Weights of a small transformer language model.
Architecture: LayerNorm before each block, rotary positions, no biases in attention or MLP, untied embeddings.
Training: 290M tokens, 4422 steps.
Each number is 128 + 32 x the weight over the matrix's rms, rounded and kept within 0 to 255. Layers, rows and columns count from 0.

# layer 2 MLP down (transposed), 640x160, rms 0.0726, rows 198-240, columns 0-79
[[151 107 132 124 143 126 119 137 134 123 110 156 111  76 142  83 107  81 171 139 189 104 133 137  64 175  83 147 125 139  94 101  79 154 123 115 148 117 135  90 106 131 107 158 201 154 110  97 119 104 147 110 103 129 140 111  91 111 138 109 143  96 113  91 152  95 150 155 116 156  80 104  93 169 135 132 115 126 128 103]
 [116 229 146 158  90 143  57 153 178 170 134 172  77 111 112 164  99 140 154 134 130 165 106 106 194 108 171 119 148 124 149 120  79 159 113 229  79 115 149  73  63 113  85 115 113 166 115 135 185  99 172  98 133  76 148 131 145 106 175 140 143  91  69 112 120 138 142 128 104  75 115 194 144 152 153  84 152 139 161 166]
 [156 155 159 153 180 128 192  96 116 129 137  87 149  80 135 177 143  94 145 115 120 161  89 163 159 114  74 125 149 157 143  91 113 183 148 145  86 111 131 124  76 113  58  96 124 193 155 150  80  82 176 136 163 172 157 119 161 148 123 124 143 215 184 151 110 138 105  71 141 118 145 134  99  63 119 116 119 142 137 122]
 [106 146 177  86  73 163 131 144 123 123  90 106 220 111  94  87 142  96 153 220 167 114 143 132  78 155 109 111 131 104 126 115 131 168 171  98 125  54 115 151 165 130 162 101 168 137 131 129 119 145 181  80 105 157 136 165 161  99 179 121  59 143 137 139 135 127 172 167  91  78 114 105 142  70 114 173 102 106  95  86]
 [121 128  72 124 132 151 170 133  88 168 126 148  84 174 117  67  93 137 172 137 109 144 119 156  90 117 116  86 166 174 121 170 130 141 176 180 149 100 193 124  98 138 114 117 128 102 123 192 165 105  90 106 140 164 119 142 161 125  73 178 210  95 140 168 138 119  74 131 124 164 174 188 145 160 119 211 119 143 123 110]
 [231 137 137 133 199 141 113 120  97  93 117 118 174 182 169 131 159 168 145 132 101 138 178 118  81  86 125  99  97 162  98 141 106 139 150 119 124 128 171 113 139 119 121 146 112 110 127  77 107 115 177  36 159 113 190  67 142  94 141  77 109 107 132 129 171 119 103 195  93 157  89  81 164  75 122 126 199 119 112 132]
 [110 138 165 157 115  95 127  85 201 146  79 100 104 112 110  76 157 109 118 130 116 133 139 127 165 149 116 137 135 123 172 112 173  65 118 135  81 122 176 182 156 111 145  97 134 161 143 130 117 177 122 114 143 150 131 108  98 133 106 147 102  86 130 175 119 124 165  99 122 177 124 111 108 156 159 183 157 138 115 115]
 [101 105 108 148  76 165 143  61 171 157  93  80  73 122 144 185 143 107 148  97 166 125 122 133  95  81 178 105 128 171  97 114 177 157 157 102 133 145 139  79 102 128 141 113 140 165 120  91 116 118 120 145 230 150 114 151 184 194 163 152 135 137 149 163  70 116 160 116 148 156  94 214 111  81  79 140 186 156 120 139]
 [151 138  73 120 171 104 163 122  73 112 122 124 108 156 113 197 152 120 124 103 133 111 168 133 147 116 113 141  49 114 174 151 200 127 163  71 126 150 168 191 209 126 124 184 117  77 104 135 115 109 114 163 187 113 123 113 104 100 130 177 118 124 115  74  96 165 100 112  36 185  92  33  75 116 160 117  66 138 171 117]
 [124 185 116  92 102 133 108 116 130 142  64 145 132 115 144 172 117 130 138 123 160 160 185  99 145 130 130 107 127 120  86 105 105 143 122 135  85 146 146  81 128 132 135 117 104 156 172 148 113 109  67 108  74 100 123 155 121 107 132 115 120 166 116 127 126  84 134 131 139  94  15 155 140 116 215 130 131 132 168 144]
 [109 161 120 141  90 106 114  84  90 158 132 131 137 110 125 184 190 102  99 128 127 102  80 120 122 142  96 137 149 108 124 130 143 132  61 172 189 128 167  86 139 145 118 130 101 169 134 107 101 132 132 131 122 133  99 140  68 144  73  96 181  98 150  80 134 131 100 141 128 134 140 143 122 120 163 149  96 154  96 154]
 [ 92  83 120 105 101 134  91 110  93  97 120 125 128  55 144 169 100 109 134 159 104 132 147  78 194 166  88 141 114 137 135  98 144 165 195 155 150 103 126 123 142 123 162 164 165 167  97 154 133 150 121  67 175 123 137 122 193 149 161 203 134 112 117 114 141 134 168 124 134 160 160 108  78 108 154  71 113 137  67  67]
 [154  72 108 165 126 148 120 145 107  94 129 132  82 112  96  89 138 161  84 149 106 112 138 107 103 123 158 119 160 126 123 129 148  81 140 113 101 150 127 119 116 123 128  87  90 121 128 133 140 113 115  82  84 130 127 152 124  76 152 108 152 147 138 113 117  73 105 163 128 124  98 103 124 107 129 104 115 155 157 128]
 [109  66 151 138 176 110  97 117 122 144 106 162 124 142 197 166 177 139 154  67 107 124 110  55 154 174 164  89  91  46 137 140 141  99 128  75  37 109 153 160 148 173  75 113  94  58 154 206  86 133 214 127 138 109 168 147 169 166 112 144 107  94  47 136 155 106 102 166  95 118 178 134 102 155 136 159 124 108  77 145]
 [138 141 115  89 152 135 127 193 112 172 122 120 115 115 125 123 160 142 146 171  57 130 155 187 101 157 113 133 123 103 105  99 101 113 197  76 170 123 107 102 138 122 143 137 142  93 153 123 106 112  81 158 142 194 147 147 151 156 125 136 118 206 144 161 182 103 153 151 117 150 151  94  98 115 146  97 114 165 165  80]
 [156 100 165 149 141 139 166  99 100 169 100 134 110  79  99 181  50 117 149 156 188 123 118 127 118 104 160  84  92  92 105  89 136 117  87 122  98  59 115  97 185 155 155 132 133 111 180 136 117 138 143 124  92  53 150  71 151  99 106 112 140  78 102 156 138  96 143 170 129 117  50 160  70 133 133 145 121 138 119 104]
 [152 112 142  94 121 156 136 150 169  71 147  73 109 112 114 197 118 163 179 191 139 154 105 119  79 173 157 102 157 195 109 189 172  84 105 166 130  57 161 167 148 158 136  93  90 120 130  76 182 176 130  56 153 140 152 130 108 118 119 124 157 133  98 150 162 115 134 198 128 155 109 101 170 197  92 148 190 127 145 117]
 [ 90  60 152 176 116 118 165 154 126  56 179 140 136  85 101 197 136 156  92 157  75 151 147 215 123 124  71  91 167 100  88 143 174  48 131 140  95 115 100 118 174 144 139 152 122 104 123 125 157 170 100 192  77 135 181 119  63 108 106 160 128 137 124 169 112 140 125 110  87 154 153 139 138 143 113 158 127 124 125  85]
 [127 164 100 148 181 106 105 155 137 144 132 138 106 105 143 122 117 149 126 114 178 114 145  82 141 144 146 122  81 157 112 152 133 138  87 107  92 164 127 148 163 161  92 126 150 134 146 135 135 195 119 153 111 107 174 172 125  54 176  96 169 132 147  99 115 105 132 145 148 134 101 103 161  63 137  93 155 112  76 214]
 [109 162 180 124 151 105  92 114 106 137 115 100  70 169 136 137 127 140 137 136 184 192 163 104  76 120  95 135 112 109 104  84 116 100  88  89 115  90 149  91  81 157 103 174 104 159 132 120  90 138 102 105 104 102 157 162 108 122 170 141 136 105 150 181 134 110  83 189 103  62 125 126 153 146 131  95 125 118 148 162]
 [163 112 141 156 139  86 112 143  68 102 143 117 118 125 132 130 176 164 132 109  80 124 175 101  87 162 132 110 184  78 140 136 159 112 162 188 144 150 136  95  66 156 139  74 111 189 171  86 135  97 137 117 104  59 120 136 128 138 106  90  91 128 157 150 121 157 135 162 109 120 155 100 105  93 104 149 162 146 138 142]
 [159 198 148 158  65  44 136 186 130 132  77 185 114 122  59 132 154  93 176 135 143 137 121 199 103  64 130 136 132 146 124 108 146 108 147 147  83 103 186 155 153 126 106 111 174  92 130 163 110 141 171 112 156 122 151 108  96 132 165 159 118 139 139 105  97 161 122 128 102  63 149 122 125  83  79 169 183 128 137 130]
 [126 136  91 152 131  84 104 146 134 148  91 142  80  98 171 143 106 151 119 105 124 129 129 137 176 148 151 129 147 105  80  95 130 122 113 104 124 120 146 137 118 155 157 114 111 134 128 154 137 128  99  85  98 128 154 119 123 129 125 171 157 139 155 179 154 127 147 130 119  98 149 140 102 184 124  90  69 135 165 104]
 [ 85 138 132 144  53 118 111 109  91  88 120 179 155 139 102 125 182  92  92 119 123  72 129 134  94 139 144 105 140 120 121 157 106 175 106 128 114 104 120 144 109 144 111  84 119 102 116  99 110  98 109 128 118 106 117  81 152 152  78 140 150 109 128 120 112 164 173 111 116 102 139 181 101 148 124 125 103 100 145 167]
 [143 149 112 109 142 189  89  92 101 111 121 140  68 122 142 169 109 109 104  98 174 102  88 146 130 125 133  99 102 162 151 134 166 114 109 155 214 201 115 155 158  90 131 100 147 128 130 179 113 106 104 145 154 155  92 152 119 175 127 180 145 112 187 126  83 144 166  71  70 185  92 146 149 150 161 157 167  94 134 147]
 [138 146 192 122 129 128 228 126 152 156 138 120 123  87 119 128 154  96 146 153 146 141  96 115 109 143 139  62 169 110 111 181  74 143  98 123 123 113  99  95 147 101 129 112 104 159 135 132 120 149 142 120  91  87 107 137 133 106 164 107  87 106 183 169 173 160 129 145  94 100  93 146  98 144 140  83 127 155 138 152]
 [138 125 154 148 121 135 143 151 151  64 122 103 203 157 163 137  86 180 117 161 121 153 127 138 149 129 158 189 153 137 123  89 159 111 162 116 135 112 132 152  93 122 124  54 183 178 149  65 165 134 121 168  66 150  76 144 152 155 115 133 135 136 132 154 105 117 145 134 109 103 163 171 121 121 126 123 184 130 176 123]
 [136  52  91 153 176 122 110 130 122 115  73 111 130 109 155 143 141 147 161 204 152 140 139 104  91 102 126 121 138  92  74 103  47 156 106  89 162 132 127 122 109 156 157 133 101 122  91  86 153 184 132 150 166  64 112 150 115 132 126 164  82 178 124 139  98 146 139 114 107 101 136 147 147  60 127  85 162 128 105 114]
 [ 66 166 147 113 154 193 126 116 205 220 152 134 141  99 130 189 113 117 112 107 142 104 117 158 121 104 153 124 141 125 143  41 171  98  70 187 157 131 133 124 154  69 139 166 107 170  98 135 116 124 101  59  92 121 161 144 161 144 153 171  48 219  16  98  66 192 127 141 160 151 108 138 136 121 119 123 143 116 139 102]
 [123 150 126 121 215 150 138 183 119 125 161 139 149 126 110 116  99 166 104 144 113  89 163 113 111 164 119 185 129 145 124 138 122 189 147 120  97 152 169 101 138 149 133 107 117 136 153  99 133 126  90  77 132  47 145 156 123 103 120 129 128  82 118 146 120  79 120 178 164  95 123 146 186 139  97 146  90 126 127 113]
 [126 117 145 184  74 146  87 111 185 143 184 112 122  92 126 137 143 134 215 123 132 130 114 146 149  85 148 142  91 150  77 139 166 161  98 193 120 125 130 122  64 128 157 119 156 118 121 190 161 114 156 141 146 104  92 112 129  97 145 152 108  62 154 112  80 150 167  90 172  99 141 144 151 134 168  79  76 149 147 164]
 [132 100 136 147 172  80 132 169 116 155 175 147  99 115  85 109 118  98 104 214 118 135 109 140  62  90 118 120 113 173  99  84 147 141 152 240 156 140 113 138 104 155 148 160 106 143 144 116 127 113  79  89 117 149 137  83 163 124 188 164 126  60 169 157  92 139 117 108 122 133  79 121  65 105 135 136 120  83  79  44]
 [146 119 137 100  94 178 185 102 145 111 142 123  91 143  92  81 124 164  67 133 180  87 188 149 139  97 142 129 165 169  81 101 172  87 135 144 146 164 171 145 142 156  91 122 110 160 150 133 151 162 129 131 142  95  70 117 147 163 136  89 118 118 149 164 167 142 125  97 175 147 110 130 133 129  94 116 166 141  87 123]
 [108 120 107 122 134 134 155 187 111 132 105 103  93  71 126 136 139 122 106 102 166  97  93 137 124 130 152 145 115 159  95 134 120 130 142 138 139 115 180 118 166 126 102 126 138 149 126 172 136 181 105 127  99 157 102 110 156 112 128 112 165 118 185 112 127 168 156  95 174 128 167 159  96 152 117 146 152  96 116  87]
 [113 121 133 124 154 114 120 142 147 144 123 111 173 136 165 102 112  93 119 149 149 111 100  85  93 156  98 134 208 108 132 148 170 121 144 161 198 123 129  86 171 143 108 180 149 155 150 114 141 175 140  74 122 147 127 110  64 122 100 103 116 172 117 197 139 159 126 164  64  90 113 100 140 139 168 112  94 110 126 140]
 [166 156 186 175  92 105 129 100  74  99 118 173  66  90 143  93  70 116 188 130 127 148 135 134  96  99 137  80 151 152  76 158 100 123 137 106 137 132 119  60 111 138  80 147 128 112  86 136  95 104 132  90 125  80 126 116 127 132 154  52 101 133 159  62 102 110  80 140  99  89 108 168  87  99 131 145  97  90 186 171]
 [147 165 102 111 114 127 135 108  78 103 118 129  63 153 216 195 166 119  91 128 132  84  97 109 118 157  41  82 160 173 150 124 154 133 159 152 149 139 114 121 130  79 133 122  94 163 148 133 133  91 151 155 135 113 146  70  94 112 149 157 139 125 146  72 121 151 101 113 100 153 110 170 149 149 113 111 131 201 153 152]
 [210 152 105 109  92 131  93 142 126 124 165 105 129 118 125 128 156 111  52  62 144 145  90 104 133 170 131 128 148 138 141 157  97  98 104 117 109 121 128  72  78  71 154 152 138 103  79 122 107 116  91 107 148 136 105 128  93 109 122 127 157 159 100 129 133 156 131 138 154  85 130 170 152 121 181 113  52 140 209 133]
 [ 91 167 161  93  85 101 173  95 120 106 144  91 131 108  86 189 108 135 153  70 134  95 126 128 201 167 105 128 125  84 118 116 204 173 156 155 135 132 132 117  89 113 132 179 129  94 110  99 128 132 116 128 110 116 142 124 116 113 124 153 160 107 131 144 112 119 106 120  97 150  84 122 144  84 165 125 103 176 170 163]
 [ 78 127 141 133 124  92 163 159 189 117 123 119 197 123 119 112 117 178 124 132 123 153 110 183 101 104 121 113 122 141 196 125 127 112 172 157 116  98 133 180 122 106 156  76 165 128 183  94 123 160 150  89 174 118 141 131  88 118 138 135 145 132 158 119 159 152  16 110 134 137 127 125 118 110  99 113 159 155 116  87]
 [104 139 178 165 145 101 135 120  71 125 163 153  97 128 180  81 152 140 142  91 138  66 138 137 112 163 130 131 131 161 134 112 165 153 168 131  74 154  78 159  86 131 168 115 125 130  83 184 158 141 140 151 126 155 130  86 211 179 146 134 131 117  81 139  86 111 120 133 113 108 155 139 166  79 121 135 131 210 158 165]
 [ 80  96 140 141 158 131 163 147 124  78 143 130 141 140 139 157  90 105 140 104  97 113 128 141 116 147 117 140 110 154 112 105  99 122 124 108 148 143 100  82 165 158 184 102 120 136 127  70 114 144  64 120 138  95 117 132 150 150  96 128 117 147 158 111 115 134 138 107 129 125  90 121 131 118 124 114 151 167 111 133]
 [219 130 155  79 207  96  92 122 136 179 131 123  58  35 148 132 136 145 142 161 147 115  77 137 164 128  50 137 177 142 120 166 123 137 192 113  98 100 146  86  25 139 183 178 127 120  96 116 118 133 185 142 174 102 143 144 171 134  95  68 185 173 165 113 122 117 144 133 153 167 130 144 149 152 101  47 105 151 128  52]]
# layer 2 MLP up, 640x160, rms 0.0727, rows 199-240, columns 0-79
[[151 152 171 162 174 145 171 118  85 149 155  89 125 188 182 107 175  83 118 115 110 191 105 135 111  83 139 124 149  60 147 160 103 107 100 122 110  44 100 134 139 103 105 118  76 130 130 156 101  91 200 113 142 135 154 159  87 170 104 107  68 217 135 119  61 135 163 160  68  76 139  98 134 157 157 129 148  64 126 112]
 [ 67 141 140  92  70 145 113 136 118 169  72  64 175 118 134 146 110 152 107  89 129  64 140  85  76  77 110 104 153 117 112 164 142 148 160 130 116 127 117 114 123 128 177 112 106 101 123 126 101 131 118 112 134 210  70 132 192 126 214 167 154  96 178 160 133 145 109  85 101 175 102  80 119 110 115 110  71 108 149 138]
 [ 80 101  99 105  96 140 113 103 141 162 134 121 112 117 112 158 110 108 122 136 163 164 143  55  38 149 130 163  69 104 116 157 129 130 165 142  87  40 114 141 120 142 119 137  93 162 109 112  83 113 160 139 126 113 113 132 138 115 169 123  97 112 168  99  54 135 136  63 108 140 163 106 165 149 150 153  57 143 104 140]
 [179 109 120 138  91  79  62 143 183  84 143 113  86 152 122 125 135 139 156  96  88 157 122 120 138 170 155 108 111 168 185  76 132 104 178 167 113 141 111 155 166 198 157 153 156 145 128 103 143 111 138 102 111  65 105 122  96 176  82 154 131  89  68  94 135 181 101 141  65 162 128 104 127  85 136  37 115 143 146 123]
 [171 187 155 173 136 130 159  95  94 109 173 130  90 116 179  67 181 156 164 153 152 134 104 173 160 145 140 125  82 138  75  93 148  98 133  77  49 175  69 114 148 132  65  94 150 151  57 112 217 123 140 135 110 158 114 102 142  84  66 158 128 111 136  78 132  90 104 135  78 123 152 129  94 150 114 176 111 125 160 105]
 [147 122 120 147  85 129 124 123 105 124 212 110 175 150 177 143 106 130 128  88 104 174  50 165 107  62 146 122 116 104 113 139 149 164  88 106 112 116 111  83 160 124  54 151 125  88  52 122 169 137 113 107 159 161 139 128 172 141 156 133 152 122 104  95 110 177  60 159 130 110 123 162 105 121 125  80 126  79 116 112]
 [173 178 146 106 163 141 138 189 138 106 135 143 178  91 166  77 124 156 139  84 132 115 124 104 171 127 130 123 140  83 185 183 101 148  90 134  79 101 131 168 106 168 106  85 117 110 168 117 112  71 195 159 118 128 125  94 139 122 143  94  44 124 115 124 118 114 123 116 133 107 154  80 172 134 168  88 137 161 158 129]
 [121 155 108 180  78 108 140 162  64 141 171  81 124 109 141 170 121  51 157 134  83 138 106 122  93 112 110 176  61 120 175 160  90 152 176 134 107  75 143 146 148 167  97 141 145  69 124 194 128 156 129 161 146 143 157 135 219 187 139 113 190 165 161  48 104 138 149 166 113 137  88 126 145 159 122  60  81 121 184  99]
 [169  79 133 100  69 154 124  96 149 176  87 143  85 101 134 121 152 122 190 108 160 123 124 156 131 104 110  86 181  91 115 120 136 142 124 167 112 129 155 117 159 189 180 115 150 143 130 116 166 161 160 158 166 105 112 135 128  66 151  89 151  78  28 124 102 134  81 112 123  84 124 135 114 138 121 149 111 118 116  66]
 [ 85  88 134 115 102 104 149 135 126 139 133 110  88  81 114 120 135 109 143 166  90 179 138 127 167 160 150 102 126 142 117 200  83 156 170 115  76 111 159 150 181 105 134 128 141 100 150  96 134  91 145  81 124 141 111 128 147 111 160 147  87 144 141 141 151 135  88 134  58 108 144  99 130 193 139 127 155  98  51 114]
 [149 134 107 151 160 150 144 141 125 133 142 135 145 187 115  96 179 143  99  96 168 157 104 155  80  88 178 128 110 139 110 169 103 112  84 148 128 162 122 136 140 164 121 117 103 138 142 126 141  81 142 126 142 144 123 144  65 155 130 105 254 145 111 170 137 143  90 118 100 133 116 153 126 116 102 130 172 102 179 123]
 [100 180 197 183 131  99 101  84 113 109 159  85 148 119 131 122 134 150 160  68 173 159 104 161 178  83 107 137 113 120 194 104  85 162 111 125 167 140 192 144 128 101 156 152 131 123 107 115 102 135 142 119 155 126  98  82 132 141 110 122 107 103  77 113 136 181 150 140 125 123 137 117 136 150 161  99 160 107  80  95]
 [ 68  72  79 160 186 118  99 147 122 126 125  92 142 130 164 127 159 118  82 146 185 149 151 103 160 118  76 214 131 155 128 102 146  91 121 133 162  97  97 139 141 164 108 121  83 143 109 153 117 127 154 172 116 134 132  92 167 126  95 212 107 155 204 112 111 155  79 206 107 126 152 177  97 120 163  88 121  94  99 103]
 [168 166 128 163 153 129 129 151 149 182 114 119 163 154 194 147 125 149 112 119  33 102 122 171 121 148 102 102 168 112 126 155  93  99 124 102 134 103  70 121 120 185 104 122  83 148  72 134 136 157 123  93 135  52  94 136 118 156  69 161 152 176 175 143  94 111  89 136 165  94 102  78 114 142 149  84 153 106 149 106]
 [143 138 123 122 143  91 118 168 173 117 170 148 153 145 168 113 147  90  52 134 112 149 133 119 135 113  87 101 117 175 104  60 110 138  82 185 138 115 167 156 116 138 117 141 119  90 145 124 113 147 149 144 155 140 115 149 114 159 139 135 123 134 126 135 151 183 123 103 107 198  72 154 165 141  92  77 122  75 131 120]
 [146 120 158 132 135 150 128  89  83 110 108 163 167 135 141  73 153 140 156 134 169 124 157  45  97 101 154 153 149 129 109  51 103 108 101 115  88 108 112 109 186 188  76 147 123 117  97 137 130 162 142 147 112 155 143 155 150 110  97 153  46 132 129  82 155 172 138 120  88 188 138  60 132 121 102  88  89 162 156 134]
 [152 160 148 146 120 196 161 137 163 113 109  91 164 124 121 133 178 139 123 118 159 146 155  88 155  93 144 135 148 128 139 122 128 151  73 153 146 103 138 121  56  94  87 101 136  71 149 143 109 139 117 119 113  91 134 140 127 114 132 107 164 162 151 136 163 127  90 143 127 151 117 139 162  95 112  81 133  93 149 164]
 [230 102 162  73 127 127 131  86 132 161 139 179 110 114 128 104 116 175 144 118 122  86 171 192 173 165 118  91 158 113 159  89 156 131 155 178 155 114 153 146 142 100 130  85 118 149  73  96 107 127 153  86 132 135  98 170 102 143 142 161 139 170 136 160  97  77 149 169 110 142 142 128 118 189 104 134 109 163 153  75]
 [114 114 118 119 181 116 150 143 112  81 115 154 167 139  81  87  88 122 133 145 106  44 148 112 144 208 133  71 121 185 150 148 130 158 121 146 125 147 133 132 159  92 119 102 185 123  86 162 162 130 104 129 141 126  97 141 130 169 164 170 113 154  88 199 184 149  81  89 138 135 118 130 119 107 159 120  96 157 125 151]
 [140  76 138 106 129 111 149 112  87  82  70 112 176 150 121 144 113 129 131 147 143  89 129  78 167 101 148 133 148 160 174 104 108 146 171 172 162 197 101 149 146 109 140 142 154 149 117  98 105  99 168 159 140 120  99  99  91 107 153 123 117 109 142 159 149 107 128 163  72 155 154 128  83 109 159  51  94 132 147 104]
 [158 174  90  82 182 104 118 104 111 170 185 151 101 107 114 123 117 126  77  99 117 106 185 132 105  87 127 161 108 120 124 121 117  37 113 182  99 153 132 160 148 142 152 178 117 198 155 150 124 123 164 106 134 123 172 176 112 135 118 131 131  91  95 184 108 139 145 191 131 108  73  90 148 139 173 139 128 123 112 113]
 [179  98 116 149 170 105  97 141 163 116 148  95 102  95 125 129 105 121  83 114 112 112 109  77  44 134 143 127  88 130 151 117  90 178 167 143 149 170 127 125 106  95  98 133 145 136 120 122 109 121 162 237 125  85  79  86 137 105 127 103 113 142 138 115  98 119  74 128  94 112  87 127 158  70 109 148 173 141  81 203]
 [101 130 137  89 150 143 200 147 137 105 103 176 150 132 175 123  81 174  99 124 104 172  92 140 141 175 100  85 127 119 135 121 114 171 127 129 139 108 121 134 157 147 136 104  99  87 147 118  86 137 100 131 148 133 130 153  77 128  96 106 172 130  99  93 140  93 137 120 142  84 132 142 151 173 126 128 123 147 106  91]
 [ 85 117 123 185  89 144  92 153 180 140 126 160 128 107 169 107 186 114 153 159 166 105 102 115 140 114 203 127 148 100 171  51 121  92 148 112 151 146 128 136 102  89 139 167 174  80 150  74 135 180  60 122  71  98 115 120 131 137 153  76 121 109 112 171  82 188  99 152 119  65 109 103  89 140 129 138 144  85 135 110]
 [155 135 158 156 135 167 150  97 127  61 139 124 197 183 117  79 143 187  89 127 160  92  94 144 129 157 126  84 114  85  78 101 127 132 137 127 101 115 145 151  95 169 167 129 144 132 100 152 118 140 109  96 168 150 154 153 121 163 142 146 148  52 131  59 129 102 139 156 164 148  97  98 114 135 134 138 151 130  63 114]
 [158 154 114 151 144 139 157  75 133 148 139 192 140 134 129  81 114 129 116 111 154  91 106 165  81 126 132 171 153 117 107 118 110 120 136 132 155 104 141 117 170 136 123 152 130 185 139 147  87 119  97 177 164  98  98 106  91 111 116 106 147 165 144 135 147 117 115 121 108  84 141 152 156  84 107 101  78 131 114 135]
 [164 157 180 123 105 121  79 179  96  62 150 149  81 113 135 141 130 105 148 114 104  94  74 155 166 119 161 112 141 157  90 125 173 165 195 119  90  86 176 135 181  87 141 203 169 127 102 155 180 138  99 134  80 154 122 129  67 148 174  78 123 139 146 112 106 155  82 211 127  88 132  72 112 157 152 114 105 135 160 175]
 [ 97 154 125 118  81 196 113 188 120 125 131 116 105 176 124 152 130 147 137 107 121 125 112  89 135  62 121 147 114  99 149 161 173  97 138 138 135 158 187 147 132 121 124 150 176  65 167 108 116  99  62 109 111 120 118 146 149 140 197 163 158 158  91 146  89 156 173 149 148 174 140 127 112 121  95 131 147 117  89 113]
 [148 152 129 153  73  96 155 110 170 133 107  92 113 128 111 157 139 133  93 159 147 161 112 157 147 145  82 141 134 132  95  78  98  82 149 144 164 137 133 149 130 125 122 123 131 144  83 154 149  94 149  84  95 117 150  93 161 122 151 136 128 117 129  96 128 112  72  66 141 129 104 111 125  64  81 102 184  92 188 130]
 [ 88 188 122 140 110 130 121 150  58 149 150 116 137 113 142 158 108 129 147 104 122 164  97 109 181 122 180 106  96  81  87 148 152 116 157  38 106 152 149 106 148 142 122 212 130 148 146  88 140 110 110 145 127  74 135 121 158 147 190 150  69 115 101 110  83 150 122 129 145 133 174  77  92 103 151 144 141 164  84  85]
 [152 134 131 145 107 131 147 140 149 134 139 210  85 163 143 107 118 157 158 153  77 144 112 146  93 133 101 132 185 155 190 106  88 122 126 148 160 115 134 106 112  88  91  80 154  98 134 182 192 138 155 174 105 120  84 106  93 114 118 114 110 181  85 115  93 161 166 114 155 141  42 140  79  72 116 160 128 182 166 180]
 [162 119 111  82 165  78 132 136 123 150 162 128 179 106 137 127 129  92 153  84 118 153 101 115 185 139 121  85  76 123 154 147 126 145 179 118 133 133 143 117 154  90 133 103 158 130  84 140  69 148 142  96  87 147 149 133 103 165 154 125 142 153 138 225  84 173 111 138  69 133 116 108 117 177 140  95  80 120 125  65]
 [180 134 123 100 120 103 120  60 151 130 118 140 122 198 137 139 146 130 117 146  74 164 203 123 129 108 147 107 109 156 173  82  84 103 121 103 151 134  98 146 105 149 151 161 152 103  59 119 164 112 138 117 171 119 174 146  90 155 107 181  92 162  75 145 152 122  56 157  99 124  92  83 144 127 144 144 103 141 121 162]
 [119 179 129  65 112 138 117 196 162  89 190 173 152  83 137 102 160 180 135 141 130 147 181 241 128  76 108 101  96 167 123  82  87 126 126 126 143 121 157 175  97 132 161  87 103 142 140 109 176  90 154 156 155 138  94 131 176 105 163 182 116  99 149 100 118 164  97 109 134 101  72  99  95 163  94 168 149 130 143 145]
 [102  92 159 174 107 111 137 111 144 113 163 121 129 179 109 176 205  82 105 114 166 192 168  66 154  74 149 149 145 216 118 100 115 116 140 150 123 136  84 135 149 117 122  31 202 121 147 114 182 129 141 118 139 154 151 161 132 124 161 110 171  87  89 108 151 112 118 127  95 107 154  58 175 143 131 144  93  78 110 143]
 [120 149 103 120 162  77  62 155 134 159 157 161 181 163  97 112  93 143 110 156 135 173 182 162 151 112 185 110 110 136 146 105 119  87  85  43  78 117 119 126  86 143  84 115  82  68 143  74 147 158 106 155  90 147 132 226 130 143 150 131  92 123 160 147  82 123 152 146 121 131 141 113 118 138 119 184 174 117 173 129]
 [176 134 110 175 105 164 160 132 127 151 150 154 124 104 150 114 151 151 190 110 166 159 173 130 116 129 148 183 100  68 165 104 184 145 128 122 107 152 131 156 136 125  93 121 111 156 141  93 117  82 142 139 119  82 104 105 115 123  79 123 157 160  97 118  91  98 163  99 151 132  87 140  96 164  92 148 180  72  80 114]
 [164 149 124 158 105 182 118 112  97 110 147 115 131 105  74  86 170  82  98 125  94  87  61 144 130  95 138 121 107  61 117 137 110  98 109  80 137 165 145 132  94 188 140 106 147 121 150 129 188 109 103 101 116 134 152 122  99 102 118  93 129 128  61  71 140  86 191 112 114 195 117 106  80 107  68  98 142 117 173 107]
 [147 136  53 127 107 149 150 132  94 161 133 126  37 143 140  69 150 117 115 144  99  94 109 151 141 125 134 133 120 160 107 188 138 158 102  80 125 179 114 105 172 128  84 176 112 131 112 157 151 127 121 157  73 140  98 169 149 110 119 116  66 158  96 152  80 115 239 162  79 108 103 125 188 122 127 140 150 141  96 153]
 [186 129 139 114  99 136 177 158 166 113 102 139 107 192 118 143  93  84 117 164 159  80 143 191 114 120 140 159 163 107 112 104 129 113  90  66 139  72  89 102 131 148 127 105 164 174 144 145 147  47 165 152 140 175  91 172  77 158 140 155 162  83  85 118  53 116 105 140  57  81 101 112  89  94 133 136 121 172 101 155]
 [158  88  71 173 110  91 134 112 131 142 140 135 141 133 115 173 135 166 165  72 137 123 138 137 110 132  87 124 204 185 157 180 149 127 117 146 123 119 152 140  96 111 103 130 133 129 107 181 154 148 140 113 157 133 117  87  51 161 115 138 112 106  82 143 129  56 128 115 118 155 114  70 114  90 116 169 138 155 151 157]
 [212 150 162 150 136 111 114 125 123 149 104 120 117 125 125 145 198 116 161 157 122 119 172  87 122 140  71  98  94  55 102 148  86 128 130  92 125 112 151 122 137 177  61 117  92 139 147 155  81 115 158 168 105 106 156 141 214 111 120 149 158 142 117  98  94 113 145  36 137 138 202 164 102 134 139 116 109 100 155 116]]